Each number is 128 + 24 x the weight over its row's rms, rounded and kept within 0 to 255. Layers, rows and columns count from 0. The size above them is the row's rms in percent of the matrix's.

# layer 2 attention query, 96x96, rms 0.0581, rows 0-17,32-49,64-81, columns 0-95
size [ 55 104  96  76  80  89  94  94  92  96 105 121 100 104  95 103 115 101  69  80  94  70  87  97 101 102  97 105  87 100 102 104 108  88 100  93 114 132 108  95  83  98  91  99  88 101  78 112 102 102 114 105 109 103]
[[139 128 102 112 133 152 146 112 117 126 137 155 126 158 132 146 116 145 153 138 108 124 139 132  79 108 107 123 113  96 126 120 144 124 151 121 163 115 135 147 153 150 152 112 162 149 142 154 154 111 121 114  81 103  99 118 112 157 124 121 137 173 126  61 119 140  89 141 126  97 129  92 115 158 181  85 103 135 127 109 123 108 137 143 105 115  58 123 120 139  54 168 134 126 136 127]
 [101  93 126 116 104 125 130 120  80 165 134 120 120 134 111 144  90 119 150  85 134 130 107 112 123 138 147  96 148 129 177 143 162 145 153 141 165  93 129 161 121 125 118 108 159 138 116 101 154  92 125 125 130 103  96 121 125 125 172 114 102 128 130 115 123  84 105 157 204 126 126 110 128 128 194 111 128 118 103  85 128 128 149 166  82 129  95 128 122 112  93 140 121 105 130 139]
 [121 163 125 156 144  67 136 117 128 136  83 148 122  84  95 116 185  91 104 143 120 135 129 168 135 126 118 140 120 150 118  90 124 158 133 118 129 111 124 118 116  95  96 150 108 138  98 139 119 135 105 131 140 136 139 132 131 129 106 123 129 142 147 165 167 115 100 125 102 151 174 183 150 127  93 180 159 142 141 159 168 126 133  78 132 113 143 125 121 136 164 100 144 126 163 159]
 [135 153 107 153 147 131 135 100 181 136  89 118 129 123 136 153 140  96  87 106 138 119 151  98 157 107 121  97 131 115 113 143 113 152 114 106 119  87  94 102  93 134  99 133 171 126 131 151 135 117  96 142 153 143 107 111 119  78 122 109 139 143 123 171 107 128 115  81 119 148 132 161 136  99  57 131 144 188 154 140  99 115 124 149 170 133 165 118 110 122 150 120 112 108 136 114]
 [106 158 122 131 149 132 101 103 118 153 163 125  96 154 137 128 162  83 144 151 101 138 152 108 170  89 134 115 119 144 117 112 105  98 129 162 154  97 136 130  95 136 155 128 146 101 127 150 163 163  75 117 113 132 136 148 118 128 173 135 135  85 103 100 127 125 116 130 143 112 132 115  97  75 138 141 152 161 149 112 118 127 112 114 133 168 106 161  44 151 134 125 143 131 126 140]
 [132 160 133 142 140 122 115 138 152  99 121 122 119  97 152 147 145 153 125 126 170  96 111 128 155 133 140 128 143 140 145 112 160 134  96 115  92 144 135 123  91 117 118 163 108 155 126 154 137 143 120  84 129 140 165 152 107 129  79 135 105 113 177 168  95 127 114 101 109 123 151 158 139 116 123 196 149 150 182 128 140 135 157 134 191 140  76 104 126 131 168 106 125 138 127 108]
 [136 135 101 111 131 141 160 173 119 112  92 186 113 127 141 145  85 119 169  93 165 116 104 143 103 124 133 120 131 146 142 128 164 142 155 134 114 172 114 135 161 165 101  92  91 182 157 156 146 131 122 167 113 134 169 116 132 151 152 144 112 148 155 155 124  91 145 145 102  98  86 133 125 108 140 142 157 154 121  96 115 139 145 157 130 157 134 109 118 133 122 162 116 137  97 107]
 [139 128 101 138 161 100 176 105 139 122 124  70 142 119 120  93 175 148 100  89 153 111  94 125 125 106 134 157 103 151 136  89 155 110  82 119  98 144  98 139 114 138  98 101 112  94 147 114 124 124  85 132 159 146  92 138 160 100 107 132 128 129 149 156 138 102 148 100 113 144 133 160 127 186 104 124 134 119 127 176 107 129 112 128 165 133 151  84 151 136 133 124 121  99 130 140]
 [132 112 134 144 110 142 144 153 142 128 114 126 106 111 166 115 139 171 107 109  93 134 168 160 133 167 169 133 108 134 182 125 149 100  89 132 116 164 109 146 136 137 133 108 170 136 144 105 146 153 101  98 159 126 119 112 108 133 116 152 150 132 137 138 108 153 120 132 132 154 141 118  98  80  97 138 131 154 124 123 133 146 121 132 150 107  67 101  80 191 147 137 107  91 165 159]
 [ 84 123 142 152  83 116 111 112 103 104  95 102 132 112 129 174 135 126  93 171 129 149  99 125 138 176 143 124 143 139 137 162 182 142  81 142 129 148 136 147 104 141 135 148 105 133  88 123  89 137 124  75 121 128 123 161 106 119 118 117  99 124 156 139 117 155 144 115 109 150 116 149 171 152 165 165  85 144 110 122 138 156 175 119 131 143 134 128 135 139 164 102 121  87 129 117]
 [179 114 147 149 116 125 165 106 132 125 113 142 123 101 137  84 122 115 127 127 116 153 180 106 148 116 146 124 110 152 124 123 115 143 134 133 112 137 139 131 105 174 124 131 132 104  99 144 165 152 119 155 125 140 126 107 145 135 130 123 142  87 151 199 100 145 129 103  68 171 152 139 117 108 141 130 161 124 118 116 174 155  76 119 115 106  69 146 106 113 155 154 127 108 159 150]
 [116  82 144  91  82 150 152 154 105 141 127 130 144 167 120  66 105 140 143 116 121 116 136 113 120 134 106 134  88 152 124 112 115  75 177 167 148 121 166 163 154 151 151  99 123 133 166 129 175 122 125 146 114 101 141 144 122 151 134 110 126 155 147 104 141 151 126 168 125 110 151 132  75  93 145  94 134 117 117 129 115 140 129 114  95 147 133 117 151 124 102 165 107 125 155 161]
 [148 108 102  71 101  92 146 115 137 125 134 152 134 101 114  95 149 144 115 166 159  88 124  98 118 125 120 147 104 158  89 129 124 129 133 156 120 136 100 131 120  87 140  99 100 127 105 125 122 112 160 102 103 119 172 115 128 107 114 161 132 105 171 142 150 137  86 109 111 124 158 139 104 148 140 131 170  90 174 167 128 116 149  90 146 128 148 141 152 102 133  90  93 160 133 161]
 [151 117 149 107  77 116 141 136 127 108  91 131 148 136 138 145 139 136 136  97 132  72 106 122 105 164 136 112  67 112 143  95 171 147 146 100 142 166 117 123 131 137 105 126  99 125 178 185 157 135 129 124 134 111 137 139 150 131  84 118 105 135 107 136 146 135 177 116 109  99 113 185 139 160 126 143 138 157 111 155 121 152 132  95 126 125 141  93 101 142 156 120 113 174 128 107]
 [126 132 160 120 117 122 117 130 147  94 111 131 114  55 134 115 144 164 136 100 160 110 115 161 120 133 117 154 155 155 118 107 117 155 150  97  83 149 103 126  97  84 119 121 135 120 143 130 166  95 148 107 157 119 172 156 153  84 143 167 158 128 158 153 180 126 129 120 119 109 126 114 125 110 103 144 151 127 103 157 122  95 125 159 127  97 106 137 142  83 122 138  80 154 127 146]
 [ 81 144 128 165 130  97 113 154 144 154 104 151  96 108 139 125 116 132 111 100 143 102  99 147 124 143 118 105 132 123 110 132 131 176 143 147 104  97 154 141 118 126 149 137 134 135 134  86  84 146  92  73 103 123 124 129  73 121 149 164 113 160 116 145 145 121 163 119  97  95 124 130  93 172  84 156 106 105 167 175 117 143  88 102 118 105 144 144 113 109 142 146 105 131 137 123]
 [151 108 136  94 143 156 117 145 128 159 166 142 109 124 150 137 102 111 160 125 143 112  95 102 128 157  95 164 144 134 156 137 145 110 133 127 113  89 124 116 111 167 142 135 143 111 133 140  94 114 108 138  90 142 114 176 105 168 117 135 126 161 147 156 108 165  92 122 100 118  54 102 144 152 129  95 113 116  85 129 123  82  94 152 113 123 109 126  86 144 125 132 158 172 126 130]
 [155 160 131 168 138 136 101 129 139 129 125 160 137 105 169 163 150 149  99 134 129 138 117 131 119  91 128 178 117  98 116 122 130  77 105 123  98 120 125 139 125 152  96 141 157 133 102 120 172 130 109 154 131 143 117 142 160 109 136 138 118 112 142  98 152  85 115 107 112 160  95 169 136 137 115 153 125 121 123 134 111 105 153 100 185 138 112  98 185  79 159 126 130 120 134  68]
 [141 143 122 110  87 133 135 129 125 120 104  99 154 184 128 143 100  74 113 116 122 158 122 109 146 155 140 113 126 133 151 127 119  92 156 133 127 160 110 149 116 130 118 142 144  65 119 137 142  78 151  95 128  96 144  93 106 128 162 115 119 134 124  81 136  96 139 144  84 107 122 106  86 117 168 104 113 100 102 120  94 118 109 107  96 155  98 162 140 121 110 158 135 154  83 124]
 [128 107 135 134 121 120  67  94 104 144 111 109 118 178 104 150  98  89 120 133 131 139 127 108 134 166 147 151 152 148  86 120 144  68 147 162 159 134 106 119 128  95 150 130 117  97  65 121 130 118 137 116 150 121 117 111 130 128 160 156 116 141 165  71 131 154 164 135 128 141 143 109  95 101 175 110 139 146  85 120 154 125 141 128 128 158 118 131 104  99 120 139 147 110 108  99]
 [131 114  91 108 139 153  98 138 136 127 121  95 130 112 124 142 145  92 148 160 211 109  99 120 121 100 137 148 153 154 115 124 165 144  97 154 106  95  95  74 100  92 141 152 138 166 101 132 117 104 121 104 106 121 112 114  95 122  93 130 124 106  97 160 150 127 114 129 161 133 137 145 127 151 115 140 121 161 110 117 146 135 151 156 137  90 145  85 106  95 153 125 116 122 165  95]
 [157 113 128 150 119 129 117 155 166  97 138 173 116 107 144  78 133 147 112 144 147 146 113 144 131 124 103 129 124 100 101 155 120 135 120 129  97 166 164 107  97 147 163 112  96 131 157 120  93 148 110 143 132 127 120 112 121 111  74 132 140 156 111 100 112 103 105  76  97 133 128 125 164 134 109 107  99 140 153 142 129 122 157 142 194 108 100  76 153 117 109  81 106 140 130 162]
 [170 103 104 143 176 131 113 173 146 145 138 133 107 128 113 115  76 126 101 132 140 133  85 149 122 118 133 122  91 157 141 147 121 115 164 139 137 130 134 134 118 115 137 131 151 171 129 101  81  99 182 121 104 138  86 105 136 142 138 100 107 171  77 103 135 113 168 125 127  87 111 100 127 100 156  86  81 124 125 144 122 160 139 154 126 153 164 105 128 137 116 123 110 154 123 118]
 [185 129 118 165 161  81 128 142 145 129 119 176 157  75 161 132 130 125 103 102 130 127 121 138 120 116 120 134 156 121 123 137 138 140 116 117  85 140 131 118 160 123  53 145 123 164 107 120 116 119 126 115  81 164 120 146 142 150 103 111 116 111 144 157 101 122 130  97 121  92 143 169 176 123 112 140 116 128 129 157 104 121 130 122 178 113 155 118 134 141 163  78 110 150 148 135]
 [122  93 135 147 174 138  87 168 131 131 134 101 137 118 123 180 155 137  90 147 156 125 131 181 138 158 130 112 182 105 116 147 134 138 129 137 157 101 128 124 161 108 132 108  87  87 125 136 139 118 105  96 157 126 130 148 104  87 114 137 116 101  74 121  92 147 136 141 151 160 111 120 121 130 143 161  80 137 148 147 131 136 170 122 149 144 131 113  92  78 131 133 109 147 150 113]
 [ 99 110  75 117 125 135 181 117 153 120 152 138 138 107 121 164 123 153 123  92 149 104 121 171 104 139 120 123  86 116 143 108 153 156 117  71 137 141 105 119 114 148 126 164 119 126 127 145 131 150 118 172 127 185 136 135 128 126 137 105 138 138 155 120 161 126 140 102 114 199 105 162 146 132 118 152 147 158 119 138 143 143 115 143 179 122 131 100  78 152 100 100 119 144 150 108]
 [113 145 104 121 142 159  84 127 119 153 123  72  80 119 110 140  92 112 129  61 112  96  87 136 140 127 106 137 108 125 133 111 152 138 121 150 127 143 143 120 123 134 129 139 155 137 138 135 134  98 145 104 103 115 143 131 118  95 113  95  91  98 137 124 158 135 115 156 142 175 162 124 121 121 139 156 159  94 167 115 128 129 129 164 140 167 148  94 174 197 131 132  96 132 108 119]
 [134 168 101 124 162 122 147 160 148 117 133 133 131  64 150 121 165 169 126 108 124 116 125 102  95  83  90 125 135 128 123 108 148 151 100 121 108 144 101 133 119 144  99 138 140 122 168 140  99 135 131 123 118 142 134 143  98 116 133 151 120 158 129 167 145  83  87  57 119 136 153 156 126 176 104 143 155 141 165 138 101  93 132 117 153 116 152 142 129 159 155 136 111  85 140 121]
 [116  84 128 128 140 181  59 171 128 142 157 138  92 120 111 147  80 118 140 103  87 143 158 127 147 150 116 112 133 146 112 113 140 107 141 125 163  96 129 121 116 139 132 155 140 118 114 106 175 127 121 109 125 114 140  86 107 142 117  64 145 110 111 114 115 130 158 141 124  64 110  92 121 108 130 135 142 106 170 103 139 143 101 112 148 131 120 117 168 131 121 163 130 122 115  93]
 [141 128 140  97  58 105 140 102 148 139 167  98 142 150 120  83 118 121 119 110 107 143 143 125 124 107 102 121  98  64 113 131 107 165 168  97 123  95 147 121 147 145 144 132 116 129 120 126 112 101 142 128 178 138 133  95 129 141 136 105 108 134 142  89 119  91 123 188 118 158 123 135 117  75 143 108 105  91 123 120 133 130 141 130 118 120  80 167  97 138 108 158 114 114 138 147]
 [ 97 154 129 152  99  93 124 160 106 106 104 112 131 130 132 147 103 172 107 146 137 129 100 173 157 120 105 119 160 157 123 151 184 125 117 116 116  77  88 160 145 123 102 133 117 109 147 171 145 146  84 127 163 125 178 102 162 145 129 115 146 172 136 122 109 139 154 111 122 120 111 158 172 108  99 108 146 159 158 131 119 143 149 143 140  90 108 139 123 155 106 143 122 100 115 138]
 [129 137 130  72 139 113 130 107 126  79 112 127 120 144 119 107 137 101 125 148 146 133 113 173 142 114 148  84 123  81 101 107 128 143 114 154 138 107 152 145 142 108 106 145 133 154 142 142 110 142 163 108 118 160 106 139 121 130 118 110 150 148  71 152 111 142 118 131 170 120  94 160 127  88 126 164  91  82 113  99 154 166 166 130 137 138 147 115  96 123 120 109  86 140 103 187]
 [ 92 176  97 106  91 112 127 133 166 147 145 114 119 117 148  54 121 149 119 170 141 110  89 100 129  95 138 170 133  96 167  93  82 154 144  65 135 134 144 111 108 129 141 128 117 126 151 161 125 121 123 106 135 130 153 106 112 107 124 138 101 114 128 153 113 113 111 119 125 136 117 172 158 118 104 150 148 117 142 157 138 169  95 102 165 132 114 118 107 136 145 105 110 104 138 125]
 [116 125 157 137 149 162 165 112 103 155 103 107 119 115  96 128 154  93 128 152  84  75 111 161 106 154 130 128 186 157 161 142 161 118  98  65 151 108 103 129 153 164 118 158 130 141 136 113 109  71 143 101 115 142 117 116 145 112 138 103 142 137 110  97 116 164 130 169 106 117 126 117 135 143 120 125 112 109 178 131  99 117  94 113 136 152 147 121 111 152 147 122 119 136 116  99]
 [135 132 131 124 134 130 117 168 157  95 133 130 123 129 104 129 129 102 130 135 114 146 128 161 114 127 105 122  77 178 138  94 121 136 189 102  98 150  84 141  99 132  94 102 119 102 174 154 143 106 151 160 113 157  87  91 164 155 141 159 142 128 113  96 136  82 145 144 147  94 135 145 123 105 140 132 130 164 153 128 163 140  80 111 109 140 150 154 182 116 120 130 120 113 120 132]
 [146 171 125 174 112 114 138 133 109 137 124  94  92 114 113 118 155 117 150 104 130 141 141 126 121 131 111 138 120 141 138 140 154 133 130 133 153 177 127 111 127 147 128 113 111 121 129 131 117 131 121 143 138 163 101 166 144 124  82  83 172  83 111 110 138 116  96  74 137  96 152 147 154  98 117  81 131 121 104 179 187 161 153 149 163 121 129 158 114 111  94  96 105 117 160 116]
 [156 150 152  89 130 146 161 147 149 139 139 115 156 133 101 152  82  88 150 137 119 181 145  83 115 131 118 154 139 105 149 148  81 134 156 127 149 156 165 128 128 157 140 114 108 127 114 103 165 181 173 149 126 137 163 168 134 157 108 107 162 113 110 152 135 139 136 135 123 115 125 106  85 149 132  87 125 102 108 142 119  92 108 105 105 140 127 158 137 112 127 155 162  94 146 123]
 [142 139 128  72 128 149 119 148 113 156 147 146 143 133 100 156  83 102 158 152 107 164 157 108 102 162 112 130 144  98 147 148  97 126 158 148 170 131 150 121 121 130 142 125 124 127 111 104 134 138 161 139 125 124 172 148 136 169 120 121 164 106  94 108 149 138 126 173 147  99 112  74  94 170 177  97 112 127 112 119 110 111 114 124  84 143 131 144 101 109 110 160 167 111 124 146]
 [154 156 130 151 171 121 134 123 171  85  90  92 108 148 131 151 179 113 112 142 162 108  92 145 154 138 135 142 137 149 154 138 138 167  89 119 132 142 132 149 152 138 144  94 114 161 123 153 133 147 121 120 109 137 111 115  82 105 135 111 133 133 165 167 132 119 124  97  90 183 116 161 135 106 133 124 159 152 122 139 135 121 119 130 167 110 143  93 121 115 154  94 121 161 100  73]
 [ 87 130 128 118 127 122 154 161  99 132 111 124 108 116 125 127 131 136 156  95 200 113 101 163 136  91  90 147 127 150  90 119 183 137 115 129 129 143  80 106  91 124 103 123 158 150 114 128 108 102 123 151 125 111 146 138 169 110 119 152  78 125 158 126 136 105 131 145 137 130 132 133 153 121 146 152 136 154 138  86 116 164 168 157 149  71 101  95 128 136 141  95  95 140 124 116]
 [108 145 117 116 152 137 141 151 120 141 134 121 111 165  75 126 106 113 157 100 164 107 122 108  83 101 114 148  94 114 139 129 125 130 138 112 166 132 107 160 102 166 131 107 187  77 144 138 122 145 145 149 152 112 121 186 110 102 139 102 128 133 162 130 145 129 166 147 109 124 131  84 108 155 123 110 190 160 154 133  84 148 133 137 121 157  95 108 145 119 135 142 102 104 138 125]
 [ 77 149  83 144 145 121 119 135  84 121 123 143 101 110 137 142 124 135 118 104 157  89 111 123 120  99 142 114 133 152 123 135 141 154  96 125 114 140 122 131 133 105  89 140 182  86 145 135  94  90  52  92 123 146 123 119 108  77 117 113 127 121 159 133 127 118 132  90 120 112 149 140 161 106 146 170 138 150 132 136 133 165 137 128 155 178 158  91 122 148 120 110 100 123  97 137]
 [146 138 107 123 123 119 125 169  88 155  50  89 147 124 165 153 117  58 131 125 153 126 114 144 143 162 128 145 165 144 120 149 136 155 124 104 111 127 110 129 104  90  73 131 149 136 128 147  96 142 156 109 133 152 144 114 136 152 143 123  96 139 164 121  99  94 128 154 150 102 134 142 116 139 122 167 143 174 127 130 146  91 114  86 147  95 148 137 119 137 148 123 160 121 118 140]
 [130  97 117 184 150 103 121  57 151 132 151 112  87  88 109 157 140 186 124 152 163 102 114 138 106 139 134 121 139 153 151 143 156 116 126 129 111 131 104 120 151  96 127 131 114 126 127 111 125 106 140 118 104 133 105 105 116  84 127 154 130 184 102 122 118 125  97 137 155 133 139 180 146 115 130 130  82 146 140  93 111 152 160 168 157 123 108 150 123 110 153 111  84 124 118 123]
 [152 116 134 122 103 143 109 136 116 111 153  95 105 128 146 134 133  93 111 159 124 155 109 116 151 129 179 159 140 128 162 128 106 100 154 147 109 148 102 115 128 112  98  88  93 156  89 139 107 165 105 160 123 121 141 124 145 181 158 154 150 168 125 117 123 164 150 147 165 125 170 111 170 131 107 110 167  89 106 122 133 144 122 116 109 116 137 119 140 120  68 139 164 124  89 102]
 [100 116 133 131 111  96 127 107 147 108 144 166 113 106 121 136 156 141  68 130 187 107 108 131 142 136 151  81 158 124 130 114 173  89 139 111 122 148 116 130 104 123 117 122 107  88 158 125 124 126  80 134 102  71 122 143 146 103 151 107 139  99 129 145 117 107 120  94 131 134 118 158 148 136 132 160 149 129 116 142 127 129 210 116 140  83 126 115 138 158 161 135 110 122 123  89]
 [132 146 138 123 121 130  86 168 121 114 116  93 139 149 140 111 112 126 137 121 101 143 158  93 160 128 125 179  96 158  93 121 147 143 136 190 106 134 130 130 101 119 133  71 166 146 124  96 119 120 103  89 131 145 123 124 140 195 113 113 137 141 185 124 110 141 140 115 109 104 131  85 108  77 129 108 132 132  95 145 146 133  96  87 120 136 134 139 116 144 109 121 134 142  81 119]
 [158 134 159 137 106 145 135 119 132 141 116 143 151 162  92 102 109 102 130 148 122 162 161 111 130 107 168 131 130 124 126 163  66 161 150 135 160 124 156 123 100 133 161 152 118 118 101 122  99 159 160 155 122 129 124 159 151 178 142  72 153 105 127 115 134 131 118 177 186 105 139 115 128 140 109 110 136 126 122 120 140  83  99 108 100 108 111 138 126 143 104 185 155 109 131 128]
 [127 132 135 156 107 125 128  94 130 140 147 110 132 112 138  85 165 162 135 150 138 104 132 111 143 116 135 161 113 125  90 133 135 164 120 145 146 123 120 128 116 108 112 133 145 171 117 150 147  98 112 102 118 152 111 162  90 125 125 149 162 117 170 126 154 126 105 119 167  96 166 156 156 160 178 141  64 128 106 161 128 141 140 148 144  80 119  97 109 148  98  70  85 141 117 132]
 [139 118 142 187 133 106 167 118 116 124  73 109  81 140 143 114 155 158 147  84 186  92  98 135 158 166 105  93  97 142 152 137 183 131  95 125 109 108 110 123 142 123 130 117 118 119 130 152 124  95 114 121  76 123 118  99 135 102 105 141 102 132 130 109 122 161 114 120 115 161 146 156 148 126 118 124 147  87 133 138 110 143 161 121 139  99 135  84 139 153 147 108 102 122 115 132]
 [127 143 101 127 120 124 119 146 143  68 140 123 110 132 147 152 176 139 102 113 160 121 122 135 189  91 137 105 119 133 106 124 121 135  97 136 127 151  79 122 116 117 109 136 128  73 103 125  89 145 100 136 147 145 117 120 135 130 154 142 134 132 108 117 142 121  83 110 180 150 120 141 179 136  97 186 112 172 133 103 118  98 118 122 172 122 115 127 167 102 174 121  97 124 139 133]
 [ 94 116 129 189 124 166 124 110 140 174 124 128 137  98 157 130 132 134 158 139 131 111 165 142 121 137 140  96 122 106 108 105 177 121 115  83 136 119 155 135 114 107 122 134  93 170 111 154 148 133  82 108 115 158 103 131 118 101 137 136 112 133  97 126 103  92 155  77 108 120 164 100 145  96 125 117 165 105 138  97 137  92 107 115 118 143 100 100 185 111 131 164 117 144 132 109]
 [140 121 153 157 128 139  83 147 135 143 135 159 129 109 118 165 132 133 148  97 116 136 150 118 178 159 152 101 105 107 138 127 113 120 113 140 131 152 133  75 124 113 122  84 136 163 139 122 142 189 125  99 139 114 130 162 127 145 124 122 120  90 145 103 139 171 131 119 153 117 130 118  88 138 123 103 164 101 121 118  93 118 160 185 163 144 148  97 116 145 161 155 160 140  83  85]
 [ 98 107 109  84  87  93 105 110 129  78  68 113 136 109 128 139 137 131 125 115  92 144 149 118 120 133 131 133  94 120 144 131 107 102 145  93 131 110 102 153 130 116 141 154 120 161 128 117 144 159 177 111 101 114  83 136 153 145 106 123 110 174 106 150 104 141 139  99 147 108  91 132 139 130  75  90 107  98 136 108 137  88 160  94 124 148 149 135 147 122 127 131 157 174 120 106]]
# layer 2 attention key, 32x96, rms 0.0687, rows 0-17, columns 0-95
size [ 73 118  96  99  91 109 108  87 116  89 144  80  88 115 106  93 104  90]
[[107 102 136 143 133 109 113  95 110 118 142 147  79 112 128 111 142 129 137 140 143  55  98 125 197 106 120  94 124 131 124  97 179 153  81 110 107 131  87 101 152 112 132 157 130 115 123 121  79 131 116 100  98 154 124 134 145  89 135 144 105 129 117 102 123 165 143 122 136 158 100 149 151 105 167 126 140 146 112 130 146 142 154 153 163 119 159 101 106 114 134  97  94 139 124 133]
 [114 103 150 129 101 150 105 138 125 176 174 127 143 161  87 153  78  79 143 126  92 157 168 139 117 137 152 128 112 166 112 114  99 132 170 116 153 118 156 120 134 115 143 111 123 129 128  69 149 121 134 164 144 164 125 125 126 147 142 108 108 131 149 148  88 120 120 160 128 100 123  95 106 125 148 118 129 115 111  91 150 103 102 121  90 120 103 148 131 145 121 172 190 128 136 119]
 [117 128 148 105 138 114 159 103 149  96 119 120 157  86 190  86 102 129 111 103 109 102  99  74  98 107 161 151 139 116 136 176 146 106 127 126 141 121 157 119 125 133 116 177 123 124 159 163 130 130 107 116  99 135 142 119 119 141  82 106 150 106 151 135 138 183 149  90 118 104 124 165 139 143 100 142 148 147 139 149 139 150 143 103 158 128 119 152 122  86 102 107 162 120 151 119]
 [119 188 156 142 144 125 171 143 141  67  95 104 122  79 165 144 155 150 114 129 145 147  99 133 104 153 129 178 122 128 149 126 143 137 117 112 107 117 111 135 107 137 129 136 160 153 151 176 153 120 113 124 177 127 116 124 128 134  93 141 133  83 153 132 152 118 161 130 155 138 165 171 132 131 102 111 167 111 182 170 105 125 104 104 127 105 123  95 123 121 136 140 114 123 113 136]
 [108 114 165 119  93 134 149 163 129 142 143 128 135 164 153 137 121 172 141 152 139 116 129 159 174 116 129  96 190 123 150  94 151 142 112 135 137 135 163 136 129 130 107 112  70 109 143 143 162 108 140 133 154 113 145 136 129 105 154 115 142 148 108 109 112 145 132 102 144 146  74  85 126 109 130 130 129 155 131 130 130 131 169 169 117  80 126 159 140  70 143 122 109  78 154 149]
 [ 98 139 140 118  94 158 129 128 175  86 122 111 109 110 175 115 144 137 114 131 126 113 107 112 108 106  99 183 135 115 175 170 134 165 106 130 127 166  94 123 129 136 126 154 123 135 117 139  80 191 125 125 118 114 139 114 119 119 116 124 108 123  95 114 168 122 118 108 132 136 134 142  98 148 131 120 105 111  98 158 111 140 181 121 155 115 141 136 139 114  87 140  75 162  81 151]
 [170 126  87  98 159 129 125 114 124 103  88  95 159  97 152 122 135 116 130 147 175  78 119 132 126 103 114 139 138 145 124  94 168 140  63 137 157 126 115 174 148 142 146 112 144 167 127 179 107 158 143 110  78 112 127 114 160 107 127 124 146 126  98 101 152 149 125 106 134  91 140 127 155 125 129 102 142 112 138 141  90 117 135 125 135 112 133 101 133 111 162  83 148  98 108 118]
 [109 149 127 140 111 183 143  91 103 172 129 140 118 127 180  87 128 159 149 136 112 112  85 141 123  98 102 124 141 132 110 190  90  97  99 136 157 161 132 140  80 158  87 149 118 120 147 144 122 119 124  95 155 128 110 115 154 131 129 111 135 100 141 109 121 111  95 110 159 117  96 146 105 162 106 127 113 109 132 140 117 125 141 124 117  69 137 125 142  87 104 101 122 137  93 111]
 [132 120 121 127 133 115 169 147 103 117  95  88  99 126 146 134 161 156 137 115 140 108  85 134 138 105 155  82 141  96 129 150 123  85  98 155 125 116 150 141 152 149 128 100 107 106 128 181 146 111 143 148 112  78 130 126 121  96 140 146 148 131  76 150 154 161 145 102 135 168 141 102 114 106 114 147 149 114 139 112  88 150 152 165 161 142 137 148 111  97 128 145  94 121  87 170]
 [123 113 146 112 160  98 112 111  96 130 140 144 140 118 104 107 148 125 160 116 126 113 146 132 142 133 156 107 152  78 124  89 133 132 136 123 174 129 106 142  68  88 135 141 118 112 130 112 124 149 142 111 117 172 137 126 134 118 141 163  90 170 151 125 121 127 162  58 115  95  93  91 113 108 126 138  79 132 162 144 122  96 138 132 126 161 150 141 128 169 120  96 148  77 143 141]
 [152 120 124 155 172 157 123 102 143 178 150 138 126 124  73 125 107  91 161 120 103 155 147 143  93 130 130 140 124 150  88  99  81 128 145 125 131 127 101 115  93 132 146 157 125 106 122  96 135 165 145 170 159 162 150 132 132 170 125  98  83 134 148 151  92  93 110 119 110 109 110 118 119 113 114 117 142 114 120 113 134  73 125 113 110 157 126 138 124 153 122 148 187  95 144 131]
 [ 99  96 133 130 162 115 143 128 121  91 115 119 148  91 128 137 155 148 141 140 151  83 109 165 124 114 161 119  86 123 162 137 142 104  90 118 162 118 120 125  88 112 130 132 140  76 145  98 103 116  90  78 116 139 130 116 116 102  87 171 118 121 135  86 158 115 171 110 126 151 113 159 117 113 132 119 121 109 113 129 134 175 137 129 151 103 145 155 122  99  92  77 147 158 110 109]
 [146 133  89 137 132 126 153 102 187 109 138 137 109 115 137 112 112 134  90 157 114 125  81 114 115  73 173 130 127 153 110 149 153 121 120 110 134  98 126 121 170 153 149 138 138 131 140 118 161 119 117 102 119 115 134 122 141 130 124 142 121 136 108 101 183 103 126 100 104 127 151 101 145 161 109  85 108 135 133 127  55 173 127 116 165 121 125 137 196 131 104 147 122 152 115 147]
 [130  94 142 114 116 132 111 147 143 191 151 155 182 129  80 139  83 113 147 136 121 156 196 149 105 133 163 131 129 166 129 113  94 127 152 168 126 106 169 138 134 114  93  95 129 142  98 127 137 127 134 145 133 147 125 121 124 151 135 149 113 146 107 108  95 142 123 164 141 121 146 113 125 122 142 116 134 119 109  93 147 114  92 146 102 156  77 167 102  97 126 143 175 131 147 120]
 [147 116 138  99 152 146  96 158 109 132 128 127 167 176 103 162 104 107 137 143  74 123 174 112 109 108 109 118  98 122 116 103  85 124 128 126 138  98 166 154 128 144 178 102 103 104 128  92 162 112 122 129  92 129 160 169 114 113 119 109 153 107 144 157 102 153 105 153 111 117 113  87  83 110 144 123 132 103  94 118 171 147 126 113 116 147 113 133 162 133 138 126 168 148 126 137]
 [104 133 143 129 101 129 149 135 137 110 166 141 130 108 106 103 129 108 104  96 124 161 158  66 163 103 139 132 161 165 122 108  65 148 117 134 123 119 103 144 152 102 148 113 145 134 115 121 130  93  95 160 130 128 171 135 143 138 105 107 143 102 162 121 114 109 126 118 128 155 132  90 129 147 137 134  79 117 128  46 126 116 113 123  94 146 169  95 131 147 121 117 159 140 162 145]
 [134 161 129 140 136 103 149 133 133 106 132 132 103 141 134 116 116 145 114 122 147 130 150 156 128 131 153 147 150  80 104 124 128 136  83 110 131 180 116 157 115 136 124 125 104 132 120 135  91 132 109 114 125 115  83 130 149  52  91 174 146 118 118 119 117 111 129  75 134 152 159 111 158 162 140 174 171 115 114 155 102 126 123  98 161 164  89 158 136  84 163 100 137 148 132 132]
 [119 133 140 107 150 168 108 133 117 125 106 110 136 114 131 122  86 129 155  90 125 126 107 136 147 113 106 138 135 135 151 143 165 157 139 134 147 160 118 148 114 170 147  84 122 123 138  80 142 163 134 120 122  83  65 113 145 119 114 107 114 167 167 153  73 126 139 104 134 165 130 161 115 120 112  93 154 145 177 113 149  92  77 121  96 130 136 113 136 128 159 137 137 155 135 167]]